Weights of a small GPT-style language model, trained from scratch on English Wikipedia: untied embeddings, 115M tokens.
Each number is 128 + 32 x the weight over its row's rms, rounded and kept within 0 to 255. Layers, rows and columns count from 0. The size above them is the row's rms in percent of the matrix's.

# layer 2 MLP up, 256x64, rms 0.275, rows 83-135, columns 0-63
size [110 127  90 111  90  73  64 105  87 123 121 122 113  55  75  87  90  88 122  67 123 112  61  78 100 132  82 128  84  91  94  94 121 123 112 109 115  69  76  88 130 113 131  68 135  60 112  91 102 126  86  83 114]
[[149 183  87  89  87 124 146  90  75  65  89 104 144 162 126 164 153 189 179 104 129 104 179 130 143  83 146 164 113 123 148  89 123 114 119 171 125 171 107 111 124 151 172 117 141 143 122 143 109  58 148 114 105 136 212 103 128 144 112 120 145  66 136 125]
 [117 129 103 146  76 153 163 106 108 138  94  81  97 125 155 151 128 151  86 157 120  88  99  91  81  90  97 144 157 111 106 161 137 120  80 131 105 160 117 133  69 127 176 132 120 101 108  85  79  42 128 148 100 122 121  89  63 112 117 185  77 121 177 142]
 [191 163 143  82 123 151  91 152  88 123 131 127 151  63 149 106 128 149 134  56 164 111  73 144 126  96 155 181 124 166 130  99 177 159 116 185 163 107 101  72 108 111 139 116  96 125  53 161 121  86 155  73 140 145 162 103 121 137 147 116 129  95 124 136]
 [116 148  82 106 164 115 190 142 122 106  46 139 175  54 102 119  91 128 152 100 135 196 141  94 125 111 100 156 143  97 118 119 191 122 143 191  52 173 103 112 109  78  85 123 126 105 103 128 136 104 136 153 136 105 159  94 116 155 133 104 153 122 132 122]
 [101 121  99 121 222 141 110 153 155 168 159 140 136 181 159 177 105 184 109 179 139 109 114 177 106 113 120 191 129 131 163 127 183 116 183 109 138 156 122 130 140 143 109 158 179 103 121 125 114 151 151 170 158 122  89 117 184 114 143 174 165 159 174 116]
 [111 125 123  73  84 152 151 109 158  78 117 137 135 102 152 177 109 120 164  56 148  93 107  84 112 131 159 154 157 116 158 146 128 148 150 139  93 163 170  57  83 147 203  97 151 159 154 143 134  69 118 115  88 171 179 136 121  97 158 148 143 129  83 144]
 [187 136 149 134 124 139 147 118 121 154 124 122 176 169 164 132 141 129 135 194 172 184 112 149 129 177 165 139  64 144 113 134 109 117  73 135  81 143 166 103  67  76 142 100 166 137 129 118 176 102 168 199 120 157 165 145 170  99 117 174 163 133 107 141]
 [124 107  93 142 101 135 159 120 135 178 121  36 148 117 136 177  77 116 190 136 135 159 157 127 128 152 107 106 148 137 131  99  99  90 163 139 109 156 126 100 133 118 135 119 167  47 137  94 114 110 156 180 121 117 111 149 161 115  68 194  96 121  71 181]
 [ 87 182 109 118  59 113 161 131 158 143 107 124 146 131 123 159 159 147 212  65 157 137 152 178 139  54 109 192 143 165 184 119 137 139 139 173 122 146 101 101 132 120 131 124 114 141 131 137  94  93 112  90 141  90 156 152  97  90  69  93 140 108 106 151]
 [165 118 116  94 137  86  94 148 145 138 180  63 135  79 137 109 151 177 124  85 152 144 144 148 143 127 153 128 128 160 135 128  93 114 128 181  94 136 144 147 133 180 163 118 170 151 156  98 119 112 139 117 107  94  86 154 143 111  63 160 127   5 141 163]
 [156 144  55 120 117  68  89 148 141 160 110  94 172  99 108  94 147 118 124 127 180 153 122 142 116  96 111 120 146 131 104 143  90 127 108 104  93 192 129 160 158  73 192 111 168 108 103 114 114 100 161 170 158 147 174 100 129 125  89 141 203  75 123  82]
 [101 115  87 180 152 149 135  97 139 178 145  85  93  87  55 198 135 109  95 133  91 150  88 164 111 112 145 164 118 145 172 214 125 133 120 129 106 142 156  82 118 128 132  75 151 157 110 137 164 144 179 160 126 163 165 175 119 143 117 101 111 111 120 170]
 [106 150 132 127  90 160 119 107 134  87  60  86 144 127 185 135 101 149 112 137 170 190 140  72  82 118 134 111 165 147  86 134 183  83 128 148  88 139 111 111 124 123 118 129 131 144 121  60  72 108 113 195 136  74 198 131 157 143 134 132 130  98 107 174]
 [108 107 155 145 114 145 173 121 148  80 129 132 116 184 159 155  86 115 186  93 173 124  95 115 145 123 173 215 116 178 121 164 183 150 164 153 122 168 121  60  99 171 147 142 167  71 108  95 123  86 144 124 112 111 121 134 161 116 163 149 174 116 105 138]
 [146  81 117  77 128 166 135  90  97 119 113 145 147 161 161  77  94 121 159 116 157 100  60 181  78 154 130 125 186 112 100 131 108  84 121 121 109 161 137 121 137  89 130 108 126 145 104 188  47 144 171 172  91 127 165 117 117  95 138  92 185 119  92 103]
 [116 139 121  70 128 139 106  73 130 139  81 141 183 151 149 165 137  95 157  84 159 149 142 158 106  55 142 146 134 141  77 136  53  93 160 151 134 120  84  98 150 117 149 102 148 157 148 148 144 116  92 103 155  64 162  97 132 176 109 101 172 195 141 114]
 [109 113 112 147 132 147 170  77 126 199 185 115 157 117 104 144  97 189 141 164 156 108 101 139 151 125 173 117 124 139  72 131 127 127 132 150  99 182 181 128  94 159 169 155 177 118 152 192  77 154 145 161  98 162 120 104 158 121 164 137 187 132 108 181]
 [185 113  83  81 200 114 136 122 122  92 122 113 160 146 176 168 108 208 147 165 183 146 125  98 141 104 103 179 121  85 168 156 120 140 139 115 123 135 108 134 110 109 127  77 132 133 132  74  88  63 146 128 111 173 162 150 160 135 116  87 163 111 175 148]
 [107  93  96 140 149 137 159  92 108 114 138 101  87 152 116 171 129 132 127 118 160 166 100  96 114 159 128  93 151  53 103 166 116 129 127  77  23 153 141  78  94 157 170 133 138 121 190 102 145  94 169 126  90 148 137  90 128 113 120 187 121 119 175  93]
 [206 119 152  99 125 159 143 170 166 141 188 179 156 111 121 137 100  93 103 124 149 143 129 173 113 115 128 139  85 176 170 180  91  81 115 146 142 144 180 131 146 101 170 119 142 158 162  72  82 113 153 135 101 169 140 164 149 167 132  95  86 112  90 179]
 [100  73  84 119 148  97 130 150 127  84 163 108 131 154 102 130 114 146  97 193 123 129  52 211  88  87 108  78 112 155 120 119 108 122 125 133 116 160 157 142  97  74 143 105 126 103 141 108 152 124 180 164 182 136 105 103 150 179 103 144  66  99 148 156]
 [116 131  78 111  90 114 140 155 225 127 111 130 118  67 143 173 120 110 160 105  90  93 117 155  93  81 157 170 149 131  93  95  80 120  63 130 135 103 106  39 118 103 147 152 164 122 114  97 105 103 128 134 111 114 183 106 142 177 132 126 150 104 144 163]
 [ 93 110  84 160 140 165 176 141 151  63  96 130 125 185 122  56 115  98 103 132 140 139 122 130 116 165 147 137  89 162 125 187 132 118 141 158 105 131 147  54 112 201 130 126 159  89  96  97 147 123 148  67 118  65 113 120 122 130 133 126  88  75  90 113]
 [ 97  80 138 158 123 106 147 129 188 109 151 150 108 129 122 108 123 130  89 110 111 164 121 121 133 167 128  99  99 132  86 139 173  88 140 113  49 157  69  89 145 108 157 109  70 160 101 145  96  99 144 100 124 117 108  96 189 110  70 151 117  38  96 155]
 [142 130 144  83  85 133 152 124 145 178 142 153 158  97 146 127  97 113 122  92  95 120 104 104 190 173 144 158  39 148  63 103 135 119  56 164 129  90 152  96 109 118 143  87 151 135 106 170  68 101 159 180  66 108 103 136 149 115 117 110 139 122 105 117]
 [109 142  83 188 151  82 119  73 167 116 146 136  74 141 116 146 103 158 124 124  77  89 142 129 165 129  76 191 107  98 105 154 121 114 143 150  85 160 108 106 105 121 184 126 141 149 111 136 137  90 110 141  77 136 113  93  35 106  85 131 116  59 121 135]
 [159 168  80 102 146 153 185 137 138 120 114 134 138 111 139 123  91 129 146 105 166 122 129 147 125 166  97 145 120 148 103 161 179  85  97 115  20 151  93  92 114 114 133 133 124  53 121 141 122 114 120  90 147  90 132 161  43 151  60 150 154 117 101 122]
 [ 94 136 135 151 146  45 141 148 168  96  82 148 162  88 161 113 172 128 107 163 124  67 161 198 107 133 108 113 112 164 167 158  92 100 122 145 105 183 149 142 120  65 138 156 118 153  89 163 136 130 174 159  76 110  84 143  93 144 118 171 122 165 124 152]
 [103 101 144  92 134 175 111 120 150 129 149 146 123 184 192 117  84 115 194 123 182 119 106 131 124 146 164 203 129 133 159 106 142 139 194 119 113 163 143  95 145 155 153 104 155 169 127 176 111 161  96 149  95 139 133 138 134  76 170 108 196 113  77 169]
 [ 85 111 156 121 167  67  98  93 165 141  87  94 149 126 161  58  74  99  97 101 152 158 143  90  98 148 104 180 128 108 146  82 149 118 124 122  85 138 103  92 108 136  71 122 153 141 158 102 189 148  98 161 124 141 116 108 148  75  82 183 126 110 101  87]
 [155 124  99 107 116  89 161 124  71  96  77 138 156  98 129  92 123 116 138 118  98 105 144 152 124 105  80 121 145 130  89 101  84  83 139 123 128 150 151 155  86 104 134  97 169 144 120 112 166  68 209 195  96 105 167 107 166  53  71 128 143 101 110 117]
 [119 127  94 145 148 115 123 151 181  96 142 172 148 106 156 127  63 130 128 204 139  83 137 153 126 110 173 134 183 161 173 122 132 129 217 110 101 154 149  82 169 103  94 111 148 145  87 142 120 153  86  67 153 127 111 133 191  83  87 133 117 122 126 149]
 [ 86 139  84 101 144 135 174 104 191 121 116 106 199 142 116 146 103 144 137 113 139 204  74 133 140  96  88 148  84 166 106  89 149 139 134 171 189 116  73 138  79 123 128 144 175  69 107 110 104  98 145  88 120 165 147 133 125 185 130 137 156 143  99 132]
 [ 88 106 138  81  71  79 178 185 119 182 101 178 166 133 125 110 138 176 151 112 100 128  99 144 108 112 119  68 125  94 118 147 130 121 110 215  62 155 125 151  97  80 125 157 171 167 136 136 109 108 162 136 135 142 107 130 165 102 134 111 187 142 110 145]
 [171 197 121 100 185 143 172 181 125  58  52 125 141 109 104 134 148 156 141 117 164 144 137 145 130  82  91 146 123 118 184 147 125  91  71 113 101 152 121  85 124 126 140 152 156 122 144 162 123  84 151 124 152 149 181  99 180 185 104 169 154 114 128 119]
 [144 120  24 114 172 103 124 153 156 139 126 136 211 128 184  99  74 102 134 155 156 113 100 117 112 170 168 118 130 128 130  91 136 143 141 127  90 128  88  71 153 101 124  57 129  90 134 118 128 131 123 150 169 113 169 134 103 104  50 114 113 126 156 151]
 [120 150 120 165 146 112 137 197 139  88 110 141 130 114  93 157 126 199 147 148 121 126  89 169 100  40 146 142  93 101 122 110 149 107 139 121  67 141 171 154 147 121 155 138 218  84  72 105 131 137 137 141 133 131 104  90 138  69 121 133 120 109 163 184]
 [ 90 135 127 107 123 138 177 150  76 144 143 164 180 124  66 165  85 112 144 165 129 125 172 141 111 145 138 137 148 156 116 176 134  71 106 146  44 166 123 126 112 112 167 126 200  82 148 130 102  95 164 141 125 137 139  66  97 116  76 126 174 110 173 141]
 [105  79 150 144  78 121 133 165 104 151 145  55 135 128 148  94  97 117  94  78 154 175  93 173 101  75 117 134 131  76 154 152 107 109 113 137 109 136 114 110 119 118 115  94  94 105  93 178  86 124 132 124 141 133  72 132 219 119 147 167  92 131 194  98]
 [125 150 152  75 143  54 191 122 180 111 136 126 124 136 121 156 150  87 142 106  94 176 143  99 124  78 153  88 192 113  92 177 162  97  99 144  72 171 151 127 137 131 124  84 176 120 117  91 134 105 162 119 132  80 102  81 133  96 143 162 114 168 112  87]
 [101 128  89 103 167 104  96 118 137 115 110 103  65 188 101 161 107 153 108 162 104 130 129 208 151  91 134 119  91  77 159 142 126 115 111 115 104 140 189  69  97  88 157 118 172 143 140 102 188 162 121 148 132 166 178 113 161 183 102 158 110  89 140 122]
 [ 89 183  71 103  98 138 107  95 104  81 125  95 126 189 167 199  87  74 176 104 117 151 103 147 117 143 113 141 110 178  51 122 149 126  76 120  69 147 104 129 128 109 128 121 195 126 139 111 102 109 146 107 149 189 146 128 115 108 109 132 156 150 135 150]
 [106  99 132  99 114 102 136 154 157  95 158 161 182 121 154  79 123 182 156 125 120 147 141 175 157  40 162 105 100 175 161 116 118 120 153 147 107 134 107 165 112 156 164 121 167 116  79 171 136 144 116 103 131  53 151 134  63 178 155  94 156 108 148 167]
 [123 157  55 121 118 203 165  92 138  59 184 104 148 150  78 149 127  85 130  73 143 174  95 100 152 104 156 138 127 133 120 170 162 103 130 125 133 148 174  99 107 160 142 113 146  91 159  99 174 110 158 138 160 137 155 135  76  99 109 128  97 165 133  70]
 [191 126 100 107 148 184 181 128 181 105 150 183 115 154 146 146 102 160 119 124  84  94 176 123 147 104 115 170 107 130 168 160  85  96  81 117  97 155 110  90 185 131 139 137 129 120 187  69  65 118 116 110 116 133 120 121 158 195  75 113 128 121 122 121]
 [120 106 151 136 162 177 165 139 188 162 178 137 136 142 144 149  82 111 147 172 146 185 123 157 152 131 150 175 127 161 193 150 140 169 168 152 104 191 173  98 152  99 101 111 196 143 135 136 124 154 102 128 137 162 125 138 143 106 194 143 186 158 118 166]
 [ 70 150  60  86 135 154 136 166 118  97  61  80 102  88 132 127  84 134 167 133 109 120 149 120  65  94 110 147 153 100 120 148 113 156 108 109  90 111  63 134 135 132 159 113 174 125 186 103  99 100 118  83  79 106 113  96 154 158 119 160 176 123  77 131]
 [ 75 110 102  90 185 171 124  69 114 131 103 146 114 137 135 118  90  91 150 113 119 157 119 149 111 105  74 145 163 141 131 118 115  92 148  99  76 114  82 139 156  65 110  74 156 143 177  85  54 101 152 135 103 110 133 104  89 107 198 116 174 127 102 113]
 [153 123 132 142 155 196 146 137 168 110 111 140 126  93 166 185 123  98 140 128 175 133 102 151 173 111 137 126 153 143 128 148  61 182 149 144 100 126  76 113 130 155 129 112 228 178 137 171 144 145  93 105  76 177 168 102 116 129 165 146 127  74 156 115]
 [139 162  95 124 135 121 126 144  63  82  85 155 118 133  86 104 116  68 118  96  76 140 109 136 139 171 134 167 133 116  95 154  61 173 135 110 117 164 146 113 105  88 150  93 153 183 124  72 162 127 100  94  86 128 121  91 134 123  74 214 136  91 132 144]
 [149  58 126 155 121  65  74 175 178 149 159 139 149 166 159 102  92 135 118 163 126  81 131 156  76 107 157  96 116 119 124 147  33  94 184 122 107 141 124 152 177 132 114 111 130 106 152 138  98 130 154 171 131 159 113  91 121 148 102  78 162 150 126 164]
 [ 99 115 125 131 172 147 113  39  98 130 156 136  86 186 149 107 103 104 132 176 132 134  91 134  99 122 131 142 166 136 128 186 131 148 155 101 101 167 128 125 135  88 219  76 166 103 165 151 150 135 156 145  99 190 137 111 123 156 145 165 185  98 152 160]
 [148 125 103 141 131  93 182 140 148  98 125  84 184  89 124 150 103  89 135 107 105 100 125  97 116  70  81 137 156 156  71 107 130 131 140 153 135 109  85  93  36 125 115 138 180 172  99 124  95  96 161  66 136 162 138  86  90  90 136 116 130  70 133 105]]
# layer 2 MLP down (transposed), 256x64, rms 0.0597, rows 83-134, columns 0-63
size [113 123  77 118  92  79  61 112  85 109 119 124 110  58  68  84  95  99 113  60 123 128  59  71 104 130  80 136  90  89 101 109 125 127 117 117 125  76  67  87 137 112 130  63 128  65 108  89  95 110  88  79]
[[143 183 104 148 108 156 148 106 113  71 100  97  99 164  52 142 152 184 147 140 133 108 166  96 121 122 116 132  64  61 155  80 135 139 149 138 151 127 125 134 147 123 156 133  97 145 110 160 147  67 130 186 136  83 210 115 118 165 125  87 115 118  98 161]
 [123 135 138 118  57 124 138 127 139 204 149 123  71 149 161 146 190 153  83 200  96 101 115 139 112  77  98 123 182  97 117 125 126 145 127 135 195 119 161 184 124 147 145  89  86 114 128 123 102 113  84 154  75 119 107 161  90 152 144 111  97 121 164 159]
 [155  51  90 132 149 147  90 143 152 146  87 159 105 110 116 112  86  95 151 181  91  87 166 173 101 156 116 117 105 127 174 134 126 151 125 136  87 164 131  94  78  62 141 153 104 121 166 163 162 147  99 118 140 133  86 107 139  95 182 166  97 166 126 196]
 [ 48 126 133 130 150 124 216 155 134 164  60 147 146  72  98 114 118 123 141 145 136 187 144 128 110 102 103 154 186 128 117 149 163 110 137 133  66 145 128 121 106 111 179 101 137 102 129 165 139  78 165 147 138 109 140  87 104 186 168 114  75 115  96 135]
 [ 90 146 112 106 166 162  84 130 169 133 178 117 125 147 104 120  88 187  81 159 116 143 121 127 105  74 130 201 107 136 154 132 136 115 139 111  81 100 116  87 137 146 117 202 132 105  93 124  72 119 171 143 140 125  85  99 154  65 161 186 108 171 113  88]
 [108 103 142 130 141 145 135 110 105 102 102 149  75 103 125 134 101 156 111  80 155 132 120  90  95 123 205 136  92 137 201 175 105 137 176 139 139 193 189  89 133 129 135 113 114 127 128 132  83  87 176 114  61 120 193 140 137  82 151 156 153  72 122 138]
 [142 132 141 150 104  91 116  88 157 133 168  95  89 149 149 149 147 143  84 155 159 149 146 104  98 200 150 137  49 125  56 135  76 114 112 181  85 174 175  92 122 138 111  94 131  72 109 115 148 142 152 191 167 130 159 118 146  96  90 139 105 118 101 147]
 [128 126 133 105 106 134 174 149 120 145 144  78 111 141 178 124  88 121 145 143 115 125 136 152 136 167  78  80 176 117 159  85  91 124 192 141 131 161 106  78 123  93 120 126 146  43 147  95 116 167 115 170 152  87 134 158 202 103 108 139  78 131  69 170]
 [149 209  98 108  93 112 113 112 139 153 123 168 130 153 134 156 153 148  94  78 173 142 120  84 127  97 116 167 139 118 184 112 162 168 176 180  92 102 127 121 144  98 135 112  65 122  95 167  89  70 118 140 190  76 102 150 114  99 113 149 156 133  73 125]
 [191 170 115 142 122  82  99 106 165 161 188 166 125 144 174 133 154  98  94  82 144 150 121 115 137 104 120 134 131 115  94 139 177 163 116  93  56 117 134 186 150  95 153 188  62  83 108 122 149 121 170 126  97 130 110  93 161 130 173 154 126  70 123 134]
 [113 140 120 120  88 142 110 137 154 172 105  85 144 138 150 135 144 116 128  93 159 155  64 132 143 146 135 120 124 113 105 148 101 133 100  86 130 194 139 202  91   0 191 124 177 143 115 142 146 104 168 149 121 135 120 111 134 159 159  87 113 134 125 131]
 [159 122 152 165 113 130 116 130  78 104  78 106 172 130 120 133 146 154 139 161 112 139 126  87 127 114 135 137 204  72  64 114 103 153 135 139 183 149  42 148 170 139  99 135 155 127 103  92 152 147 105 141 190 108 144 203 124 119 157  88 110 111 115  73]
 [113 143 164 123 102 129 166  91 111 101 111 116  88 105 197 128 198 152  96 134 119 105 179  91 146 161  90 109 178 121 102 132 166 127 104  75 169 142  63 152 124 145 127 148 127 124 130  91 131 132  57 103 212 100 137 153 117 135 133  68 132 114 110 174]
 [117 129 145 126 164 184 138 106 128  55 130 117 113 144 120 131  74 112 192 124 120 111 116 136 114 169 186 150  50 175 157 158 134 151 187 175 151 177 121  65 122 125 100 112 112 124  98 118 109  83 169 124  95 121 129 112 125  71 137 172 164 175 130 107]
 [135  84 170  82 125 225  80  68 102 115 108 125 173 175 138  92  68 134 156 153 168 160 133 171  81 135 150 110 128 135 147 148 125  92 113 105 129 176 153 110 122 114 131 106 133 144  91 141 110 109 166 179  70 150 146 112 128 121  82 117 143 167  75 119]
 [134  84 131  97 172 139  69  75 130 109 124 177 164 156 119 106 156  89 111 108 110 186 131 152 138  47 133 120 109 148 163 154 104  80 166 162 159  89 105 147 160 171 120 114 128 131 115 130 163 150  82  98  97 115 158 127 140 130 110  76 187 151 198  96]
 [104 116 145 131 111 112 119 109 126 191 202 154 172  97  80 154  93 136 117 157 140 133 117 130 126  94 174 108  82 119 105 179  87 107 147 173 152 152 171 174 104 210 118 132 137  91 111 127  61 187 123 144  88 139  89 101 118  83 126 159 146 153  99 130]
 [144 122  79 110 146  98 145 117 132 102 165 117 141 157 113 107  73 203  98 109 105 149 111  82 137 117 179 171  76  98 166 186 108  93 184 135 138  99 125 115  90 174  97 114 129 176 128 104 117  75 169 103 129 139 151 164  80 148 154 158 156 176 137  77]
 [149  84  87 105 171 130 105 120  88 134 146 130  73 148  57 129 179 128 118 120 124 125 206 155 158 139 105 116 192  93 155 136 155 134  95  72 132 126 155 105  93 134 103 159  56  94 125 155 132 129 147 110 147 109 149 155 143 103 191 174 130 150 164  72]
 [159 129 139 122 161 118 101 119  98 196 203 170  74 163 132 134  93 107 106 129 114 119 129 180 136 123 144 153 129 105 178 199 140 140 102  82 176 123 140 184 157 125 119  52 112 128 126  79 116 103 124 142 143 146 127 171 129 168 148 124  52  92 118 148]
 [105 152 123  92 159 149 119 134 137 134 144 135 140 147  81 143 176 137 148 170 124 112  46 163 127 120  93  74 148 174 130  47 158 150 120 111 122 130 164 171  96  70 152 116  79  84 150 102 165 137 132 158 112 182 117 135 141 199 116  72 119  89 137 104]
 [143 153 158 148 111 115  85 140 161 169  91 168 136 100 154 171 102  86 146 138 101 124 115 104  99 142 202 126 122 140 116 102  61  87  80 148 119  41 121 108 168 123 138 193 191 146 106 131  94 108 119 130 125 102 128 122 139 206 119 137 129 126 168 167]
 [129 143 124 111 135 129 126 174 132  87 225  80  93 143 101 130 114 120 200 162  92 105 108 113 137 101 161 155 119 169  92 153 121 132 115 149 196 155  64 153 123 170  91  91  98 148 130 152 118 121 125 111  98  83 103 139 116  85 162 160 126 193 145  82]
 [135 107 116 134 138  95 163 109 177 116 212  77 115 154 144 104 189 104 117  51 135 154 174 168 131 105 115 143 145  87  97 125 171  74 157 103 113 117 117 126 158 186 142 125 106 136 190 129 105 123 113 115 133 192 122 130 146  70 130 102  93  90 154  94]
 [114  99 140  64 109 146  90 164 168 149 146 125  80  91 113 170 157 116  89 142 136 121 107 190 109 179  89 105  91 101 121 151 148 148 210 151 167  65 174 126 109 171 174 115 130 109 128 114 180 154  90 111 134  93 122 150 151 146 116 116  81 140 148  78]
 [ 91 133 112 144 146 131  93  99 138 122 175 120 125 198 113 150 175 168 164 122  76 106 124 166 151 170  64 171 160 114 116 118  87 144 193 136  87 159 134  89 143 177 167 128 116 156 117 135  85 103 160  94 140  94 125 115  74 111 113 136 111  64  64 133]
 [160 153 139 101 194 129 131  97 156 131  56 137 139 137 144 117 148 137 154 121 148 100 111 155 152 162 138  78 159 108  88 169 199 114 128 169  66  93  98 103  64 114 154 144  81 121 142 198 132 145 186 127 145  97 141 147 107 120 100 135 114  60 119 155]
 [ 93 153 157 133 123  77 143 114 162 106 142 121  88 124 136 131 231 112 127 127 113  92 145 190 116 180 132  74 129 136 158 174 134 133 125  82 141 151 130 136 124  68 122 208 100 138  99 154 161 127 141 131  69 122  80 156  73 152 113 122  76 157 132 140]
 [100  73 147  95 141 200  99 107 134 114  96 137 138 164 158  98  97 149 172  75 180 107 123 127  75 118 208 160  88 136 178 140  86 141 154 129 103 161 142  78 143 108 134 112 128 166 108 149  74 118 164 174  90 139 139  95 133  74 126 128 169 123 113 157]
 [108 189 151 166 165 104 115 141 148 199 103 123 118 102 156 120 138  80  92  90 163 168 152  68 127 153 126 129 120 156 159  57 136 114  90 108 129  65 117 154 167 176 108 171  99 105 159 133 148 148  45 124 139 127 115 133  97 136 144 177  97 127 132  85]
 [166 185 151 150 147 105 163 118  75 136 111 134 121 130 117 123 120 139 150 119  99 112 138 140 121  94  86  66 105 138 105 108  98  86 157 140 125 150 159 118  97 117 145 113 110 152 146 128 203 102 212 207 115  87 165 144 161  35 131 151 121 129 130  79]
 [123 154 133 114 147 147 113 109 122 116 128 163 173  97 135  99  64 135 118 165 135 108 100 124 168 116 192 139 136 159 159 109 112  98 126 112  95 127 166  60 131 118 127 171  73 182 120 143  92 120 148  85 114 114 109 144 221  77  93 157 134 162  84 199]
 [124 116 120 100  96 151 160 109 139 139 106  95 170 132  89 166 132 122 114 155 107 133 119 157 197 105  61 106 134 131 127 133 187 173 181 149 213 114 157 148 109 152  95 132 130  74 162 119 142 105 104 114 114 180 124 109 167 148  87  55 122 108  78  84]
 [ 92  99 118  95  93 111 207 148  88 134  77 140 140  94 133 123 145 177 125 101 106 120 129 131 149  81 109  97 165  91 117 203 124 123 101 169  78 181 141 156  69 169 119 148 158 153 105 100 142  75 153 117 143 178 136 171 167 114 128  84 154 159 104 145]
 [158 169 186 119 111 163 100 195 138  85  59 115 112  82  83 136 163 144 133 144 119 135 116 149  93 110 158 116 145 115 167 103 126  96  62 122 153  92 115  81 104 146  96 173  98 145 144 193 151 112 110 147 189 110 197 126 162 154 120 108 106  93 138 134]
 [148 104  61 157 176 116 122 150 139 170 132 122 189 121 177  81 112 154 159 146 112 140 109 147  60 154 195 136 160 116 112 152 148  98 118 105 124 104 144 115 103 146 143  44 118  65 103 126 177 144 145 131 154 112 147 172 104 127  61 140  95 133 110 175]
 [114 157 128 179 170 114 174 186 110  86 122 100 159 111  76 153 125 153 110 145 102 118 110 115 134  88 179 145  86  81 121 113 146 102  79 122  55  73 154 146 142  70 125 151 159 125  82 131 151 120 122 146 142 190 105 127 153  89 161 136 104  93 126 200]
 [116 132  78 125 120 122 180  96  97 156 122 125 147 138  72 154 101 123 141  83  92 191 143 153 119 162 184 171  91 128 137 216 120 109 111 149  76 149 141 152 122 110 126 135  94  71 132 115 128 143 182 126 140 102 175 101  77  84 125 184 123 127 153  69]
 [135 123 126 155 177 108  92  61 134  88 152 158 134 160 128 141 142 118 111 152 121 174 163 143 144  75 139 139 115 128 107 140 114 140 221 161 158 107 116 131 100 160 117 116 154 206 161 102  93 136 162 148  70 143 124  76  82 114 102 106 148  90  49 121]
 [154 191  96 125 151 104 133 131 126  76  92 122 101  94 131 123 177 108  96 107 142 110 173  95 189 146 199 123 181 105  95  78 178 129 124 122 150 136 120 134 116 142 119 163  56  83  88 110 151 180 118 123 157  95 156 121 162 107 147  67 163  94 104 129]
 [106 132 163 127 118 134 126 128 156 152 133 115  85 147  90 160 148 143  72 129 116  91 111 150 105 153 111 101 134 145 129  71 182 179 118 103 125  98 101 113  73  76 130 134 167 115 137  88 239 186 126  73 129 141 141 146 138 205 121 154  93 119 139  97]
 [118 163 129 162  80 107 104 122  96  99 198 137 146 187 127 156 146  67 134 122  88 154 101 136 117 165 106  84  89 154  69  56 127 143  88 148  88 137 129 182 172  69 133 128 110 126 166 148 123 127 166 108 157 183 138 138  96 163  88 146 135 151  97 145]
 [112  75 100 100 140 150 140 123 145  79 162 141 208 110 167  62 111 156 109  60  67 135 106 190 153  94  84 108 104 123 177 133 170 122 129 143 142  79 164 181 101 111  88 116 112 149  94 130 179 138 132 112 126 121 141 137  99 173 156 122 164 152 134 140]
 [152 118 152 109 185  90 106 172  81 155 148  82  91 138  92 122 101 159 115 150  63 143 150 143 117 148 143 117 110 122  97 133 111 208 135 148 127 102  36 120 126 157  70 119  93 158 122  89 163 138 130  98 114 178 103 201 119 126 145 127 130 128 166 168]
 [193 131 174 149 144 160 135 129 189 113 152 150 100 143 176 106  88 132 123  62  96  88  98 112 141 120 140 149 136  99 107 139  44 102  87 126 134 147  86 134 132 148 120 157  84 158 154  98 139 158 103 140 127 123 130 144 177 206  81 117 104  55 106 137]
 [ 86 124 147 133 149 139 129 124 121 131 150 131 130 119 181 125  59 147 131 145 157 165 111 170 103  94 178 159  66 130 165 205 102  88 185 173 101 149 140  61 136  95 103  97  98 162 126 109  91 124 154 153  89 146 135 105 112  66 103 140 122 172 126 179]
 [ 58  98 104 141 122 120 144 167 130 116  67 104 144  85  98  94 115 134  97 118 144 140 140 129  96 173 171 131 189 109  93  94 142 153 124 144 137 120 105 154 159 154 136  96 183 138 179 134  85  98 120  78 159 130 172 101 100 175 106 174 209 105  77 142]
 [ 91 147 122 125 187 176 106  72 125 138 143 123 104 157 155 138 151  98  97 127 114 180 116 137 147 154 130 110 170 138 129 157  78  98 116 114  81 137  48 161 166  97 121 104 164 123 140 117  76  73 178 133 132 122  93 104 102 117 214 138 185 132 140  81]
 [139  91 188 178 125 169 121 101 150 130 121 185 127 152  99 167 157 114 163 149 107  76  54 105  99 153  74 132 169 138  91 140 126 150 132  92 133  97  76 181 130 179 110 100 149 166 128 144 164 173  73 119  96 164 138 141 122 144 129  76 126  93 144  90]
 [142  96 170  64 107 164 159 123 130 126 149 114 119 155 109 130 164 111  98 129  83  95 109 168 138 178  99 120 190 125  67 119 114 199 114  95 136 138 143 118  81 108 118 109 130 155 159  79 124 229 100  75 132 114 139 128 159 113 104 143 164 103 162 171]
 [ 95 151 164 107  97 125  90 167 117 165 152 117 171  89 112 173 117  89  84 171 121 150 181 134 146 110 120 107 109  68  72 130 109 107 117 143 126 186 135 128 157 111  76 118 140 111 148 111  92 120  87 136 173 138 186  49 183 174 127 104 114 135 167 166]
 [ 95 126 128 112 124 154  81  94 178 142 178 101  70 199 143 149 121 115 149 168  97 174  89  82 115 106 185 114 184 106  77 138 122 138 126 112 134 131  92  91 120 106 177  54 163  89 164 112 160  94 149 124  87 152  99 125  76 143 139 136 124 101 145 119]]